From a checkpoint of a small transformer trained on Wikipedia: width 192.
Each number is 128 + 24 x the weight over its row's rms, rounded and kept within 0 to 255. Layers, rows and columns count from 0. Numbers have three digits each. The size before them is the row's rms in percent of the matrix's.

# layer 7 MLP up, 1152x192, rms 0.099, rows 274-346, columns 96-191
102:131148159130118113076109148168143150147145144137107151126096124130156117134096140151145149136131157111159143089117101157118091104172112145160098108157119126100120172123091099165160146110138113162158124132144116130128123161132128076125161119115124108164119109126104172148116113107098140124
096:139115124117125148094140129116146140134132114130210101156110098117115134146158109144171072142149101119149147125109105111139140141130128139160118165107121126115129108127094141112124117127137159102165155115118085145102129095138126115088129140134122128182146126170109119124154102169115120110
109:104162126127119152166118144120139122129137130119160129111066166118167121155117154128141171097128089155122116147091181158108138160131094138082103123125121116156143135185167116107107115099091151101115121119114141134106110120126138134111138095098141113124157140136121130142124122152170108099
102:117138164116138136133152104161107133153104166143133148141119162141141088098105144139098118144163068110143137129113142155112114155107096132083153169116138134113147159140098146157114069190139131062117118129143169112106125115152113136135140133135121133116166096107099131107128125153122122160
096:170142159127135137123098150085079129123119131142176117134141118150154169151117121110150107116115145179132117147122120111144113146153097094106115152129101100118125148114105123123148125162155123179123136137125151150080130133124107110099074143134126137139148176084126127079084138140115099054
113:123113134049164154140091148155120124088143142130170117112113144116130148154139129143099139134127129109112132130078126129123112154117102132077123196098144139153118105109133131130138148151135116094131111117133161120150143114111145140101147127116080112124125090136138135129130082116171141146
098:124132167147177140103108154121130124127167128162129108131143115154161133125144130171092094137140129099098127105122120133121085183135124095073156127140130079126065123152080105158097122142109137112131133134122143134172080134107100111117150136149163154136165140144125149096148107143121148086
090:129128105113101078073147114118151137114117118126146165137111153094139143123132136122093142126158167189129158094111128097131106103123101144147156143126071095125134135154155119166118083125128109104128133131159177122121086172157134112130151122142136120175119107139147074182169101152164145127
094:152150169146093136128070106104111144142110112112138122124138134131149124129089121108137151112125067098110135117145148120133105118141121142103128097120132143141138109133139134127141126096112153176107093106126089139113115100146073116129127129139146086107131102098153109111162102156108080127
101:134092140140106170119109137111129142123122119118106138120144151137127116120143136144152091192111148127158144137148171153102115169139102161126137117095141136126166186131088133147114178166106105155133110130108146151099151155176100141130157119125072127120147088120095176139155128152112096115
098:130121122122086137089171117110170136158103203161122134115177167128119144135160105157116182151120113103129144107119135123145112121115101120118151114088125138141122129115132076156138145158055111153149144168165134177089139117118105168117167128116155146088078101113117126087174143123084141130
128:121135188106156136145116131159131211123131128148138144116090183096137114159123146165109152102137153109159153125113116136106080164134145095134107121157102163128104110145122106129114094127087142141105100142120146128138088143148117140079137141147136156131163127153134134116118111137138124090
100:106161151110118193127150128124108115124131109145114201150129131157154147120145155127125153135120118140143125154143133108142096110153164143129153125128125155122128172110120112110125113134129132152159098126101132082138101116132132109075094123105095117128145140136139140131125143179128122111
094:139122180116116131094140141114126142158175103146180119148141093153140116158112152101131130094146148152109118109136119125099070154174099164134153149105101126094150155149147098187112123144162095084131103119111132079118107106097120123105121114143127138125112127157147143114156144138146101110
090:146175123109174122100131124168134112109127105102146126124133153083133123130109084149123121131176169136134106151104129103089136132132139124138170142143124135171134126116103122180126080145160122128126140145120112127134114156117110091140106092104143126080163120180082168083151090149128141131
111:126152150130123140143102131134142129137109134097124156103120150119129114180135125118170114161150118121144110161149159088122083153123113144109104127140114123148141088140160170153105129138184097139141072119112141118118118124105087155139093124141138110152118113154110153124132131116162146121
109:117117150141104131109165115102143129126126140119150101114143108100142148127149119133118083113144142163100158198129154134144117121144155186127089108135136130156112147148100143138143124119071128107148121078140094167122116091146129136120139141169114123154094114131070113158150104104103143085
094:125140115095106142096110135120121160126138158109194130120067105148114149148136087150164141133124178117131155142102108116127077119114107096130088113110144107119088139091143141137144146113121138185133130124130134115089131160146136124095116144146119130147163162163113098116167164117106160125
101:095139117102103134151111117153140123101140111146136156105148129113163098153121093112122142086104127099132111089102140108118108102113119161097199139126122106118192122151148143159106109144114146082140111157148115140127118149119149168139162102110135115112150125141138113121113126121174131092
083:124139116121113094164173118092129119138096113123138182135150143139134113131170144123137161107129139169105112134143147134132126122159138136115199169121151154121145129112125149147118085114140140149126126115167139112111109119166061084132135083130147122153161122105148093127136104132142095116
100:126145118135151169135118138163106131129147156083149103116165100122142109137080162134163126128129107081114168158168119104113123087159139149120125134106134113104144119148133151129130153209142105129100115112174192172086131114171128166123109081140107113155117150089147140112100102127138104124
096:144109119155113131092147140116137137115112125154178126130108096125130158106116125154133115128162117098120178090134095124133121142082144118136146122171116123124137162135127103122128108143093134098140105091125124132107134107101178100111116088126139098061114113160120140124127154114138135148
112:097109141094108134119121125158097143116113140159139140161074139092141120195161152161136122155132124082148105123069129142096128152099161108149115107081089126123127168152101111142130097154129174098116129125171152140120121129139140115128150131139134130111121179116135166097139126161100127154
100:113191132206127162107170163133150134142145134158159143127124180126112127164136117158118117166139141125083139155085107127124161155108166120080145139108110125123082124109163109113127118128101120082105090119128172123123150171090139154149121123139091151095128098135142120135136116106110133116
093:096121134125106104095126139112091143145124118175150096194125145141109139154098103104108136149134123165139122136089099143162061151097181145105090125118126130106100097103116115141098108130143126079099123149112141143143139118110093128164146159115107120094147082116126099107125122096143105120
108:139182103152083114117110119109102149101121118145162127138124181113137143179159121120147171134139158085199140139100128140156144153139153148150152140115128113100080162193148123152128125081108129134122128132114130146121101081148131126104115137128146144138127176106109141121156110118119137137
101:157108141137130136164085157118152121105132122150097142116071123121135134169120151157130138170104143149104089107181172115126150093118120137148138137104087117151153147170127140142150109105141140134096054123154148153139106139142105107152158118149127162106138151143138097104104097126125135134
105:104126150148120111153166142126107135116130095130178112135109153130137112167154134104131111111114094169140110150122096118107092110195150064122141159080081174159140148090117124116100145118153125110142123126176124154116110134124115126122145137145148138134119128162132172139125120145151130104
113:157107113123104107133118137155145128141077116132107149109089122091111160089203165146131107092136134133162132178063118082140127128122155125119147141143067139128120096097119145115096150171081113139139105121170119099113133112123130127136131093120129113103123111142124078144153135132154140155
091:150126119151123111129124135152123099130111156121133178167140128178099124125128107124141107110147100099115157123176141127121130128126131122101142124151146137143132128121145154135071098166127109124120123147141097216139132098112107112132122098088119104071165130159098142151139106119087118115
101:137131118162126120124086137169144127148132156186150118120138133125122131084104144126073106174113135087099129116139165173123091113092126090139154129133114129115111138137134099163080121150150134137113118126146127103141100184140133112115116105085120147118146110108139150097127139110116132104
089:120115150123161138137109121173097170125132115135090131151168127117106151104130152114147151129120048142136146109134138148133159128143135144108154123120140108130178156129086113181118143115105127181119153159132100099099125129121133077132170100098132129111087126102118134186157139143143141114
109:155139119121093121144080137135138113113073123118101160093132138171086152187121140135172114150131104169172144182128138130114127115126144118085082119106122131142132098134116119134109144137088146137112129105125088116151133131202144148139146166094097151160125072131128126143156150118120127106
091:140124128116105126105124151129125153123110150155113144197097191135129136121113122167096130156148112121100097125087146123181130136124142145124147093098134126155124125104125089129152104115076112107141132151137120107047105124112108105133123106136088131124181176174102137114109142105130086104
091:131119134173112127146114130136160129087125113114080125133121125153132114111109122140138096117129148160175129147139126081129129134160139106112162066121141096130154117133137115108143071155130115148161095119132116165121128147156138127129147115110114103161113089160121143153153139146076109113
098:117122152135157104119148109105107102148121102122130125157158171070132110079136133162134126143118107103104117162151141162089126117105127161160143085089136119151148129155147124138077139123143126155133099088161092140115126107156126129140158112123119125124089115174141085131100106081127109101
118:126110152107088076105111127163067137142090169117155098135102172116085154134143108112122134114141091154141141114130149145154138098125079163157122131144107122125175121096119120112105153082076111103105136126164158151148136139147094083122157113107081107143137127174132142159166070108136132112
100:132120119133137096148103144178144136078119147138114134146111186123112109122120111112099141097184108128113133153103160121043128132188118122141136145128125114149156129116132115132142093139117152109135106139122146158102108180172104130119130164114097092128158152115150134122119093080097124146
091:098159152131088107129091132106145123108081162155139130141101167137125099148137127133164166135120145127135159125143157158115124131087107161090127158099139127123121167148122163135132107132106073170107138116145128160159092094115114161132131128116096148097137116065132112132152073128114120108
098:112136167150126121119176127141089162154066124106104098109075162134129144107096115117172139148134170110179144145139116121125133085139128135139168105128128135158127124142125157103120113153137131127136125075121102112125146105114082109154123101072107129169141139109144170144137092118134131111
104:095104150089120076141132129210135155111122127121127121138095155084133149164146143126114119079170109148146081119118121099112162149110162101163116132122111183128095155161075116138133100151131089142100107127149103127157104132122106110108129160141155147094112169148126147101124137134138123117
105:168137152130104162122133136159143088108079137122161112132149143096101135166149097165122133147159122091160149123125143098122103134109139139173107142119176146116128099131161137134112117185115127127125120110102143150151123118133148108107139124143128085116110147119074123109119140109119135154
096:116132124159110161102157126140138132107110122099135095110150171103118123089143106103098166094137127140075136125129142126144142125117147141090109124143134121095126161109143173158123116121119144123105150150170161147096100115101116180076166152139136130164132136099150124131127092113147172138
096:098143118131091163130144115105118153162152120164129112114130148090132162136107101102162100101159091137173130157178137106139073137144120120122127125118119108122165117135156145093133073133162097143123091082126122132097132112163118162107113140111154141154127174120126151146136113143176077120
092:161149092101173150116136143153092139141135101157105143133084180152141126169066128142173135137118097160142128147112133087126110120140150131122141130132121122116120135132114097132115149150080143126079115143159143085119135128126120153145127167133163116121138175128118118110105137116144154137
120:102227143157141138150189136128094103124122136143135084095114128148135146117131138172137124146156107151120153196131111119152090106115121155118109136145130135124101120135139146135116113145113115133144157128129127109142148108107047137093131121087103102148138136116120104141162127103135157118
094:140157123164134131121135142107144106123136127147109153132126138138150131169137118128163096188126122122128131110140094121107068098108082148070107142136086147116121125171110144149132137146078091143110124163115169136132105124118137121134163124119134106156159126133142164088137111126129099126
096:085110132090100142105093129162139124134109118157162163118143137127141151159108107142114115113155111130143144150139106147120060131146138103137139143115154119146139122120136099130129122129147140101116123116112150158145087091169140162142131099086098128135099119179145118124085151109100097130
092:139134144123121133084154118185108162071070132161099105145109136159125147105116101120139084146146114113112159126135119182132150102167179115115169150094117151142143129115133133157131148166093130137119141138146110141127066156100119119098107128112120092125148133075161162098137106138148113117
102:162139124112158100140099136115120121136128131132129154113115149105115149117155118150083098049166135132127143124131148118148165126111140139127164136152137149121095136128132130130143103116101148100152141140128085139122062099136094120105138160103088093115074153138116157147150150115116101155
098:069140112120098111116084138136151148154153178113103117134122101143065170125118132127059169109145130153112141107124144145158083120121127108139130173145144172118157104117080108134080130106152099166102142087104141137138111121135119135130121122104147161110101101100112127108171131124121135143
096:144128118147106123135147139145128116103152144101158134142166121129108134104143158122128104137182106156145167119148138106095144131114116083127112089073124116158151129095098140134100090131131121154119133110137121108145120108138117133146139070095156142111142078180115168093153156141176083113
105:099129143130166115134132164139137148141094131116126120142160109161132141125146095129104132136122132138158149113164121118112101108152141142136147127125040084104144141108116098128144181104099127133096135132124191131159139081151096103126166124120102112122120136089128166116128134144122145091
101:127124121113104153142115156152108129135154103102108102161149142154152122094106130115079117126150138087127120108124118109129117111144168091146194128120095093097166114142146115145150078158151117097123100160141161114097147142127132151152198129170111114113163116132122121147120115124133083118
098:120149116137150147137105139129091134141142175133153119098117116117107112129119123126148122069143104146119123145120117125111126132100177098103175106101123115136115139119121118129137093161147116105118100117125084100085134148178128139088183140063147091141143190171120166161142168141136135144
090:134106124089086153153143118139099121113136152134106140163118145143120156160131114116142147163148145136102089127116100123147110133130107131107176173132146165118110116114103081089102135159098133124148091115095149134129118154136126122092157138124119147067153108117113125157116133102092111137
102:144159138111130152167164142130126133132085171129097156136166119124145093173167144098118124121143118136144151128122151133097127125131110195100116112126101127090124122111085138128150114156111117144131094135115139110074160110099114138132127138106130105140124125097098072131154101157115121131
099:147103131105083154114111142146086144147147173115151116124148121139127115082098118143095153106133090128096138112108145122120110073140103118150145117143128131133111118143114131128145141111104111147141124112117170143068115112167124130123087141122118108090049128146136194136126124140141072121
106:133111129122137121111181125187134144133103119151120088127119110110051125165148104136147103135138145135107146150064094133128105128136119139112154124141121125134084113156128107144135132133104168136134135122110137183108128162128134151105140136140085135134115153142133162117137110125104146113
103:085127138117070120125148159095119146137103133156153153138108124131125157145111097149098099171127158123126137119081174151107123153131109110136157115082145125104120106118143127135111111140084089142147135150130065179154077121112128136118148148111132086133084129115139132096129159078093141102
101:117147160114142118122125129201145130108133169130158127138131119149127153096090121119108146117117095100135141178134095106162089141183106156127114118136138097133136108122128132109114136128127134131141138117113168083105129096126133090097164142148106106134093183158103136113122133134140114146
095:096104149147125160179121111131113115107107088164110108128145138145184132158066126124124158151110125100115117117103101063128094162123108133165122135090142157155120120127096120130131136170108110129087087108138110129093103116164133115106139143162124129115131136115137171103124104118095118127
106:110148143131114164130142139117111123120147108149147108133100120129164132129172136128081110128134120152140128108117131141127153106123130128073174122116148127128113088099104140140116088141083123132139104120157135093138117101136121154119126089148110122100164157119142095143125133122151147097
095:150129099153098124131104126107146118122143163122115120122094106105130131182073159108151091138127132150119111115125133103129123128141147157145091097072130141143166125102140099112155131173146139092076137147155131103134166136143131107122174167114139157142127138135130132164150112116163102140
094:138136112082116143088103104118118139128160180109168120121065179094148162116116106119102099113140084133094158129126130138119142143111125131140156120159121135126148144133150123144122065099140102093104145135111101139130122105145125112111171115111074130119118132112135136146129125166085136120
105:162120122084097157141113126145103127100097157135159135152134119136120166119094143176135098118142157135102095159143122098108119154078127130129132145158123105144123144168151148138139070150147084093122080139148109170163142168148123092097122134118080113113127128144089128093125112124160159108
103:137106104125132171142144142167100135145117148135098093153134114115109122110109116152133090162134149112142131166139144120096102119148150151130168146104155140113169172135064140117114107128133108131097123141125138127077127135096121136085144118118161116107145176125132132096167150150105103153
098:170118117125067130094143106147118142117116074140172135149132115086107132104110131116113112109148111088193164109143135096098107097134153106129159116131121135147162200106109140099138125106120126154154152133143101124089131117117089151156135133158143122118107126134115167136144111172136119147
094:139126145140156175135156120146132147130086109157126140131128135076083170163102166168126161132159136130106156127124148112132099107125140119077100117082138109136139117131088141135121095117114153123126142150132098125147101114077149137136168124085117116134094124161158114141169119133140107151
092:118137119130103123139139109098184140143148173092137123117128072101103119126135152121117123111108146140122131160096154141152099101137186136149098095161082122132146118131152156085105137141116144167108089102129089137106091139133130144113094124169152106141157145196120169132143086081096113126
094:086148144119134129129079114137099149137145128147149084120169122092127128100117131162106131098100097114104134114108142128105114149117136137178129158160129163157145165149077095113128154156138136150126107136135086093100083156160114135130137140124107115109136113126132190131116172134148116119
099:096123177136115139110136160186135122112120136134104106132111143083137115118136143094101140150121152164099140142106122158103095119123115144120155100138126163134075107134178079158137156149077137115123138120101110107082129086106136104127106146111100123133091136131090098119167156174112148139
097:169138094105099179125088161130100104142113100096138112154134102133147163149128082131177149118145153137140143138111149143122150097142158137128161107147106115177132120158163145114136139123111109113120136128137152154130164125106116124132163104115037058168118118125096084168100138118107118100
# layer 7 MLP down (transposed), 1152x192, rms 0.0907, rows 274-345, columns 96-191
106:150090151130101107096121121125083122125114118095139136136105160089123115124096161122128085140157118121141100112138135128057136116090112103101140174130156122132099177127131135184138146163118129110154094144096101163091144104114139088093095147134152129117088162129140108170104139153088166155
100:176130095117140151098157051172168135146119131163148124116141103143135113163197139115121131124085155136145091139087143131155134104119152134099124135112190103104139129137115134110137125137144104145094147135119137184102130152088130131156139137138136127121133108110142092164121135107147128161
104:133176099131107120157141111129169125118158201153126109106137143160115113159139116138151145088137106136105100107134120116138127147084133099125120106121137136130112158144160125112116139079114176086132138102119118132127091126069102140166134130104117155139158159128149092158129131134164144168
102:123110058116129148126099127152151154130148126111129153104138161164147137128103154083127089058124172142096146113140131104160118158084113135128108194095107133127174132089151102127105129110097145131140130161130127089116106155120136141171103172125074148123144118102107111096137156102166117167
095:124117082164109109107094114137115153127089143134144108108148131142160132149148165073138129128143162116144117089136145080141177153111094112109102098150123097122133091130170126112140142092127157126139127116109148159102141195152109136072128145134129157152125151121153126117109144138114111140
100:136120125114152182137092100107120127125139157106130151147144126124142136127094105165117158116086119160134137154150105174146151104130112120112132163078131101145123153099126151098157152147137134181126164118100150132133112128182177144117117133142144162155124102169145109110132094139131190088
103:115116113149169152140155179162103137150111119131108106141120125177107134120127127157116101124089100129152110133098107122138151128111151170137124085159145132126112131142125129091107139115153145151097163172116106100106120132116158092147136124107166173191090151118129102163106117129119140098
092:114170148143163117086148069109126123127095157119148156153118089114143146123112165121151111091104136160159089093130138120131168134138140126134124148138137100111121159129101147129108125130096137118124115109114158140163110174132157110163127121114143124133147067111180115137106107125133138105
092:089098129123079110149133036116144148101129114154131117121099129115100154160146125147121093124120135157098116125128132121102132134120159137085109137146156142154146183144147131175137115153110123138157141136112136129102078160099151078142107129130121140110089158148126176109140139122153126156
103:150176117119119178137130104114121134146155097098096125129138147171065154114102118127116127098157113119115137148122120118085146105102124154144150111103131132143158156098142145117187135135153133148137138126151092131117122101141113126115116127159120170137118165082125103116101176165149115108
095:142109130134118149113118121130116134161128130085147162098106140105120115120089132141124158101160143119142111123135103139115127163104124122131149130148119135163133123151142133183184115108137116108095149206164170098156087129048140141129125152093112101130153139132098130126116150168134106131
116:107158153151166131059119183153061159144110156139129157119091122106173126173104134154116109106083122122126098087116135169111117117120131120164155132104111116150106126110134133111144126137115165105113115132155089128121125127143134081127132139129145142141139173127115127120169124154091137120
097:142137138107140115124098033137156138119132089166138113147174143107121146136108123109108109142197106139141115124142134111105144148111105096143126131177088130130127127105150124149082163129106115171069110115152150129170133114098122118133081140154138140104146145173121129146120125126126106121
100:086137109150101112118109133125101176123113117111126121153125078114140108156141159145077161109088159138087124141136129144140146118107075130146111119090163096125133131154125114112160135101144170142134127150137125091084106143113135121155125185141136134130126128154119107161135142099142105141
097:095156143108157107150102032126108165120114088083110147117107154138136132111135122132120123146090106130138139159138115117168108151150159155117137153113147146132109112133144158142143144133146147129104141103154122117137107123129135182131057168116145142133108112115131118136134142111136159138
109:099126116116130103119103180157127108134119123147146113121124118157118163086133108128129092147117174106113103125140130096135143156097105144149111139135128128110108137163136123127121158180115105114143130074145136159110081129095120123133140102095102164101096144153143148124108094104126131124
102:140123149145149160129155132146109117102136094165162129154106123154143152135164088139092093118150102119138131106116071156153075128117136132123125133125102148113121097152114118108147128087115113118105102129165091145127119153162104108112094157148134103123114111091135118141132133100129074102
097:159170144079115117120145192119133127072145143152102164159139137077130125159088116133139144145173067125156118139121154137112139106126164066147186132138132117108100122144113142103147124139109112118115142138121093147103159087132166143115112063132162121154166131157124119149105107124147148147
103:170097155115126163157124107146092110101146086146149128094114142109115100127141148105145119109080132112123112128123165123111137112102105113060126145136160130129136099158112105131157099197114152112150152152139080144163087131074149119191134174156146119083131142171146131121075148127149142146
088:127108115142139141135118067114122140092110117073174104115117092124115131101148082161134127154109156117148128137117130115101091100128114175078122157125122093103091134120121141109154111112147096113105098142150128141137144146112130172120120149136126154118154135123129152075161165101129158158
098:115100115107132098153149150110125135146140109113103120122144165086113129140146116114146164117133121153107121104154127153130141118120103089128143157124147138166134144150105097126114126108141090129141128117129126125200122125096127151106159102190138132138131110149123158139146111145117131135
098:091162159175114149114107126130120135133146124137138123098160111157186120164114137185139096160191163102134116122082109145145127117100083103121104139117136108120102092139130117120137153115133120148184119140133127095127124081121141126107163132154132109143127120111165119125146103122091120104
103:136100098089108121136127135126122071135176147112090125143159189134101126132117116130076155115072110121146159164156092121118130125132126139140105126086128101121110121153140154126147105123116140127120106127102121139140127155129105123162130157158141116143103163148093137170143136134108171157
100:157123159145119178096163173120129086132118122143146145128135120120086111074124124109170154105146108103170131179132149152148170084141145167124130136131085086127114127111124109141131122154153140073125108116125117105111125087131102149093190093114101136130119122149149159136100099117119153112
097:170107111100168096109111079112162159139115125091123101130130133053129180123099174164099161118081139108104165118124137120119122129109127144120141134134114104151167171143152115125137130129116130113164116106152144141116141143111128152134135196084127148177115132068050166174122151154148112157
100:132106098154129156088153132139096149109118134120112119093138150143109141131141104146076144123134182100146122132112161115132105152144131146135172125171155131151085108118103138159076142103144147150195162085122154099104110124119084121157166097127146104156116112143141142142132129129147135128
106:134105164118117148148141158138143094127118106200104107114143119151111091139116081133074152156160159129160129134125128147149150114152131116136163147124131058084119127116107134146076120078128117126127081163119111130174143124094136110114107136137120120137145159093095125070121132127129124106
107:134133147119147104180115165133103106172144135133144149160120098169150096139097113097140092139112110115150118122085108177121131115140115077083168110109082129126136124094143140101115121100133123103107134175107088129140116064138093126151091130112155111101154144154166149151132145122112109084
111:135104126166135096132125171143174138189119106144121148132133078158120120148112139141112120121132171106093122134151113101108142127154147105149152117126126085091175141133097102120116194111119142141126118154129112159155131135096143128158124151120137117127119124144166087113124127099130142132
092:092102123126135076175136056161127137137149140113088130153108135127150144139138081102174118133112135120122104109079141147193137142184098156132114160155155130151128125088177134149124104134142147119141130140105089108116116104126095127109077104112086125119152146126133119102169121138109166167
100:151100135135111098149096120150106126122129140140123145104163170122102126119120141087147121151086173131099100123090132180132096108129146129106106131136114114198114093154148143119144093102152143131143193124131097143176100170088087117120096088112168161150123150131135164132113135106132090142
088:117127089096041125078111134078145131128160180137131176130118141090133141134134137100154069135115117119136126131128129110145111119139153131132127137110150133148105121134158141143100157131139098137152112129151147141157101127093152150111119176108141115142177147164154119119132118109099145180
102:109087204183122143166089150133109116123129095085138127155103158116114112191118177120147143151122114107136147117085139105143098114120124143128114157134106162099109091117114145104135126115132096103114141112158134127152119129088116145142115122121151115136120148099137122132154106130101149141
093:124091145098164107166108109142102109150162140114108150116131125151125165156097123106134112126145152112128113132107123194131096145126135186174142127151107118149130082146181135112164121145146135106159147079143106141096141135142139111120157106097122143158125103134131081131173141160148102077
094:112128147155137149125160088128108153131126086135125127145111131184136108102143094121130120126086137098152152145127106085160116141125122172105077150125144088144135139090090124129124126164138125094136135129121141163135160147179134122135151151161113114174087129154139149145153108126134172080
100:149159117112122116146116062072136080137141100156131133137137166104142104124153164141084124150123136103173120169113152151133146120102122091150133138124145104119152145099135153112144140141171094155141128116135121150139128133118129114117133117132121081134107114153118126152077153103155138099
118:143125138157123134119183139127074150165106129103171126171114162121092090118124139116127122126154089125152141126127116143099141084170092140127109129130139130125159121133131140119084112058125125121142093114134120122150087101125143122141098136120167124120151117137141112164131113164143165082
102:123142125109155139156118161144129132150126105126122152153114127146087109104136144102051136133116100158103114151095118113122118139100123106132111080135140141116124120129108102138124163156147160134128177127134127135148112083152178128125111131098131126125154137145125158097174121112134147148
087:082105151162140099094113124093132168095144134092135104121118183133119138153138127112106110113116161128106057171135120145126161133143138124144124107152118112118183106145140137132125112095168112120091138119128124162158128099100151148099099116131136131134133154132186130138136125106127133091
092:148142135141113112104143065124111162099126129092136106171148133134119099158147105176142122108150089154135153130124092104117140184137111118079115104160094151102127128142142092137141135109141117134138124141135151152152077148166172140140106133161130157104141087126161125111151109115093148144
103:119138073090119127149140169124162101150171137128138124157130147122149086174146122169149122127129111164128143116100151124209129118155088091126161076091120138123103101123146157111140109101113104109141108128114160057124169143084096133165116117144158150132161162111079138106140089149144155120
105:096164115134129106094117192111116142147112098101111133117154144112157147132160131102154148145100110099079102137122137141164129156129128132130140101085085156124144177154075126145105148126088118132128118164172137186116163169117129141161101139096115088125091136140179111083128171149124143117
094:129109121120148136085128148130182138114127167158119148140104100159122129135134076150128103142155162134113082136131116131129123120135131116168117117119139060144114129116117134179155130118124133105125153111122093155139155075121160147095158120117161129138119097140139150103174137095142146104
097:080117107123162133098129124133142161142098121130099125140093142094156138111212160098141175107108146152114182126156061144135128143114157129114115128115109146140135137111139115143138077096090118114151125111137117118141155131114146129141138129143102183146106125121107141124096082142104150124
090:113123143141134118169149061155122129121124205102118121163130103103117140106146109120127172132133151104142109104089104117166124094167097128117178114147108090135083142106136162116117153067140121139099120143101110149136153113152175108152132138151116156163118119129112135102119098142146160099
111:109125110148166107139117133109122129131144150131115183123109151160152130148078189163122105117097153111105138144102160131145074123155150174147134121167101166133165126149136132157187100110104106124117161148189140107135153164128131112140121115118159124124155122123102126150144128140170191110
097:134135146135096135130117138132098082166129120119102164128130113085112126104109082144127178149117159127073142102148150147146156110106171154108185166161121159166137104102169173151153115109197137153076117144156115107088149089141122142139096105135117164132152162083121115116144153156135150130
095:103153127149162106110139133128119110152142132120119152110152101115127135115090120072136110120138148135167092138116163160088095099127163136100170143113120085160163111132100100154152137092111145167143154135077146167168116100142128141141129118106125110122111103118104121095170088142132148133
088:141177121122126127113099101135091130129130116101111189126117124119117140105149156172149094097138089136106138088115132095203119096091148113124139122141162106088118144114133131124139138112183116129110136149144111089137094143100129164122077123115165151149141118152162135109155116087116141168
103:130142119098163123107134181142143085162102116139083154156103146178144129132128115136140134163094090155098061133142088135108143142105150163088109150133101108142147135145173146121107116140116109136123113120145135147153120176121095142156109146115105092169128153151139120145121128107140109149
098:152152125144140124124145113148138094148145133101113137116125122142119094141140137114072128083201083128118146095146112122118143148138149103130151103069148163149177118137145103108156138101127140149097147111145138080087168139139121060121129131166145127105149124117148135117076093127124188107
098:104150128084094110131149106127152111133099121171124149150130143130104158161109153170159166137094126108122068122127135164114163132110125140122127182103117119105110104138123103170171122069137184166138125128114131113148138131157082126128090160141140129166142127103125120122109141146143120130
108:120119092164160129166117135094130150148100131119119134133162139155132103091129110155099127128131115154100150120166147152081149131156144117086105104161152075147137136106121129124103185123122121151122136146148128128095157085149154114150117115173091112148096133164119116135141120124116178111
103:156146165118172150145098090106128113100109112115071145113123113114128135091162143176166161132107099124102095116105122162111116132084150149160141078127162136132161163111152147161151115134101158110153171124103093116134102151116159121125103151165118160099116109091077114129144094129109128156
102:157138121141165124143138176120124155131145094106107092139157118146195140126107145121140139100104119118141135137119124096151058136156127123121166115114135142132100111127101144165139138110118150106121105174171121134094078122145153153099130162092119131154091107157182116142162116118144073131
096:110149100114136134148150085106126055157119142116117123135131170154126127164094093129108139097156178137096085116120111174102112101093124128128157127140136159142138105144111114130116124129106133134155114140129116083123122179063122098079112125117151139109139109093140121155161107135124164107
097:128111124127052144129088150114119121127136147153101122101111101091081111134163147123152137166176114130075114111117132088099152144119128109161099134158154142103096118133113157191133119075095151118110112148114146183145112110151139142122120117115154172106138136138137132088128097123137121146
100:139119134138118142101147129184144135140142150143151122126121153162155102156124148112145117110099105075113143117113165090126148128100084133140121136107167114108113128138145113111164118118137108107142115164163155148130141107118133089082126165123131166138101150080119135160152138170135118127
106:124117106090094182108107146139184093124125107096130124154119130114109135144146138126098100107146146151077109108154110147160134118121136150137160134134128120109121107174064145125146103127120150129165129126112155099142128125104121099165124119135126126138138153138141109072128114113133160090
098:128174119110183094118105127138129154154136156173095120121145117142138126152082104146100109130114123088120112104064123130152137109130129162111157105135145111170190116119131109127113129121098107129142129144138119121113190106132129127071102104107127113162081114166125122123114184150144127100
100:092148174115125127077114080127162122151169106099128113132117113164142125102151177113116164131128102135141096131133109118155131080171109116108136110153131096094161127126147158140145130142136125151118145068112135117117141074142106122141092113135146102131127134173085117114138089087094166182
095:134128162126158135130113052128135146107101138087144146121153121101097160094151110174128107114115136114175162089165102119136144103159128104130097113108144136157151129143136116126130120141120127127138208078140094130161130128177128156146108130123149140136121105120116119148169187122129166142
104:137108099104101121138115172135122144125174123129132106129156096108119098129124163138100167110122152145140134158121157111133157153158097075156103104165144119110124116122120089131132126116111147105097085145070119090122141131147124117134123079145134151182158141174132085119108131143113119105
096:095156149114120177153085121118131149089167131128130103102132121179101131114120136125088139136113133109147134090120140123117105106118094110188165118153121084156114141139109143122130111127134181097083143125114174136084152138131127082115103158151141175143114157120134111131138094140123093130
092:129144082109102100129094092146136115113150163103137136099142142147158141097163137130152112117129139119137107103104141086135116125112142147132113120173111124115161132156135106091082128125149061106142178158115185131182149118075131122140150130135120130154115112156126196148125129125076118129
106:106111135107120156130140108098114139121112079123157152133111133137115115128108110124161147127105089131085111142145100076093143118127138141121121127129150067157138135176157124136122120144119133129117093142116143161145126106150169183145101128189132116129099165142079090086130114173131108112
101:143128132156139143154123107120136150095160125090160137146127125135075152138136160122133106100124162114135172140111151164155099132140181157088140133111105135149095147078077076111115115123143147125143087123130146143125143102095135096111134094122147152154140122148103135156112159168121105134
102:155120121109106122092154130122150111163081118121085126155153159060121137115109109119119139113096132160118171069134085124096140135092100140135128119092121118150130150157129135167144139113144116147110148117140145165156152113189073106116180114169173112140117121134139134104125131158157088142
093:133133131142166121161158122138130137137110131115143143193127156134117140077151117177098133080133154173107105163168100093102110129114108153122141112147113081152152133109129156096162100127112131148158119092141117107149150141097140120131110162132125131118133161126140163137130159104106147152
096:097129117141159119132118061124089130144130119133088128118161107134106160172121156108124114090114117138103128139139147154144075091144106149131138152104145133134109099136143103138166159150112157116143143168129107122102125060122137105119121074111140100128125132145098140143101150119103138123
098:132144139113102121111104175126100145104116131099138067102074129134131135115093123149121101162118132088127151121171136091181139151090132099147090149121128125124139154086118096121138083151132135156109107161142151143088107150096082119156137143140154071155161116097141132136150155194143143118
102:127118095137135114127147130127134166139126127162137112154132113119132125129103084103122116124109131119114139122130121150119133171188110152118102171115133112135160115117108108107116152134127135140122135156140105141156157160106136129132100184134068118114141098171127129150151138153048094095